python train.py --d_mlp=1024 --norm="layernorm" --parallel_block=true --extras=["capped logits"] --beta1=0.95 --batch_tokens=32768
Each number is 128 + 24 x the weight over its row's rms, rounded and kept within 0 to 255. Layers, rows and columns count from 0. Numbers have three digits each. The size before them is the row's rms in percent of the matrix's.

# layer 7 MLP down (transposed), 1024x256, rms 0.121, rows 167-188, columns 192-255
097:119104102149124101100172130151124091105195119139193126119155134171149148081115143128135171119117118087127111135148132148131112108138163131123128148110154144117160176163125155131133119112136125
106:124180142108130139138138146147137102128147120137150104115170105109130141134149134137143136124133097112141119096173166141094107111100135112128130146139138121142101136102144156173120122165160125
111:133108145142157129103180130102115094133065117163165111104155117120089157107111107147134175176167092125163106145106164113165135173096140139131168147129101141140152116109132155165131131139142124
107:129146132153120123136114180106123071123119087136084113123136159161171094120122100132117093148099126154137120152137150118136126156119110103140116163143131169135111157087053132108127097104123143
104:157133147127101084141115090112161135132133119134151138106104123104080133128108107108155116107168127171141117179142123139139169133166136121103103102138166108095108119121131135100117129073125103
097:126119121123096131133116113115167144144146132127134145156144112081150106099148134121102173128167097115155149142164147154139098120115138163131084141140147100126122133145175101073138123117137139
093:108121109144142170092111120152138103155127136154092165138130150167143155124136135159130124130150180108108136085139150145113160138136148117084098086121148141088070114134136140125133170148168104
102:122128178131136084108136127106118144155149092166147155116173135139074070109127097125182117128054137110104127092121131106157145115101176116139079174139109163125119134136107154097128124158134159
105:161119131129133165122069160161132125208142118139146146172126147087139095136112151138146144135161144102066099114132058126154116091136133168147118156125149140130151125101136099165113126146163105
097:155136144126151135116111127119150178094099150174153160108132136130144099134177153153092158141128103100120123086119113074183172128146163186133134115112096090104139122117122128089111142104122113
100:141149116127080156125142117125119127194184089137130120118095105124121112138149114133117110119180095110123148139105121144139099103115197119133103113130119167140141136167130141115110109099113137
095:127126124106108135114168122106132130112173153126126135123178133144169118131105120133136132124106132126110130113122108131122147156125109125148123150154095100114110090076122118135131161161137109
098:134110075127075094134135122109173114108100122111078096137120112108117151144112139146091130127152169138142088119117125117112107168112159098122133099117133091157115111112143157112103141155095136
094:113083157102106092166073088111128141131129113125151156106144142105147163142139125103107144151117124135090109188149182089129150116126082138123117114136108141153126149134125126128115125140123109
089:120050146121095134114133113085138106106130143128121132118138150096150127121093133124122114117117082121120157066157127138120156171112110142132149116130127154105145138071137130136085181134106125
101:126180146130160086132134136143134126143086117135114137122158122138117163101145093107121085135077138128152096124116178124106157134172100117144113115147128124043116137158108126114120133094140103
117:145092128136153126131085161105167115129094112087130142154130140147130108141103125117149172130139129099153087188144132176111130142136115150113166155103149116148122120097119167147131152118106131
101:159122139100125148125121146088117124145108111132142152140157179164113120113120094125108163159102118141115101103126142136141126107157148095124182174144115111150118123091154142116119091148133143
089:157137116139139138101124147089123150141138132157147107141142117072107124099110098125177150173123129137083118041125143138129154158152113129087118172127115177125094161124112140130084097146134095
107:168142142145119083155114121145091106149134093092156136124120093119102104133120132126114128145153138150110169132173159160080099135104137157167107107108140132112121116126106116141104123158096158
106:110168162133113124145130099132107119126131128094074139091099128139141142110143156135093165130110137132143119164132162197139121101116102125143122143113135102125159101130129081111144127139149103
094:111138145136152113098178135077142187132106170146147115143141136143115129103121073139159129102114099125143137119141097107097154125092124143123125140131138167094127146137110134085088143116094081
# layer 7 MLP up, 1024x256, rms 0.133, rows 168-188, columns 192-255
102:103081127148121132139150125127147142088080108132123114130085115122090110133116140112156127129141139161110178110134119127105119172172090138067116129125106120139127117122132135121162165143128128
107:190101153129153146110170132113091132113124082073153140105156122147146153119096112081147119129132137123170128170136127177154091107136139135085144124136113118139146107159116168122141141155099160
104:103120137086121145156120103115080122117121104120137096103131137174137153129143126138160147164157152098120160127100149153154151174122164162096112088099142139144134125137102092106151132158178126
104:135109114109146135099095093153110131093109127114106159137143098141137148153156116154164113147148132112105136133154122117111109104156141158140103105104074145151147120137164105172156127123138094
100:108134145116096101115140142126081128115126101119140072080100117135093085144134150135154124153126101133148144156154140129078124119143139125160104128115115116146090154140095111170144132101166132
095:151151139118140148118060137099147131145088118139155129135122138084094099167149088123125154118148117148093168138125102125150150094143131114163124126124123139132193128153131104105119104111115159
101:159094150131162128132099151188115109100115173189122164142131140172180123112120150130093155140126161130111109134111127128127137162149108103139184166094148145133159124141104086144101107131160101
103:135150143115134134115116166140081147062129117126145120118111111117145156118126124127128100144085108131133138138092153138154096088152153108157134156190119122108142136123138107164131189156167135
097:144158155154128107169113168136152132122149120154134118142113085118082096159093107116125116128127177108130146147110119109104121107146138159127098086080129136143129148121130132117057135141134100
100:113137109092112109134133109153112104131115124078089088152106108179152110114120156157124113128150135111111137119149106136133112154139101172151087107119150125150126121077130109077156114155120188
098:160110153101148130131091114077124068148137133125122148151153150090140173129140148135119131136162150093131090164129115112119138087156168165099111085143125146114145124175130130133169104130134147
103:115115209092128200136115125149145099125099136126102157126079140118112104132190090095114114149125101175131189128124128124092140171143124150134128186140155131103117120087107130160109203102154118
100:143105121193124139110115130146123115160096118176140127135108136132120108105167135078125128137104102109115119155141152133131108120109189147119094160123217097092114129117157107120116103136110116
091:129161145124158111167154138158101115106119140121130125140095103106121101089148156087090120148099166113166154142089139125160113138143111097118130109153139112114122122154099112125143086152138137
104:125086136131154131123155132138187094107132152138134133127132162157142119118139148141167135126136169174137155168108126081159126164135088099144104141117165160125124149140113128158175107156122129
108:133188135115146149106130127132137126125133090111118139102125114143164101108154115117158165118131140159132172116081106148143084120134140141148102138084128166157152130139089133089156097109160130
102:107119125138146121130099114100147121114155103126154095128117118126159145112146152106196143091144138094120127149148133123117154117169144108192105124126097151087131110097151097140091083086112157
092:152123136151117090133089124138145108128171076166159121145147134152130125121156091132144111119114129139130136152104096127157131097151146096128145170140118114143106115075134072164175107135138153
105:113079145138130138111155143142155171104082137178123117122132125131134121129169105136136107070132127160105119141132144115156125094131112143114103123158125124136125127126130128144135129084155153
106:161149162172134145166130161149129144097115147090090117124167135074126110177149117122148096167112089086093133163119133090156121153161134113137143122172152149098130148147157078075175155101092090
094:125132150145119109128107112162144136140130155104092158106104132186098112139149116166118163156142126148145102136103154135121113142143144101147133157157133160125105146146112101147120101106136105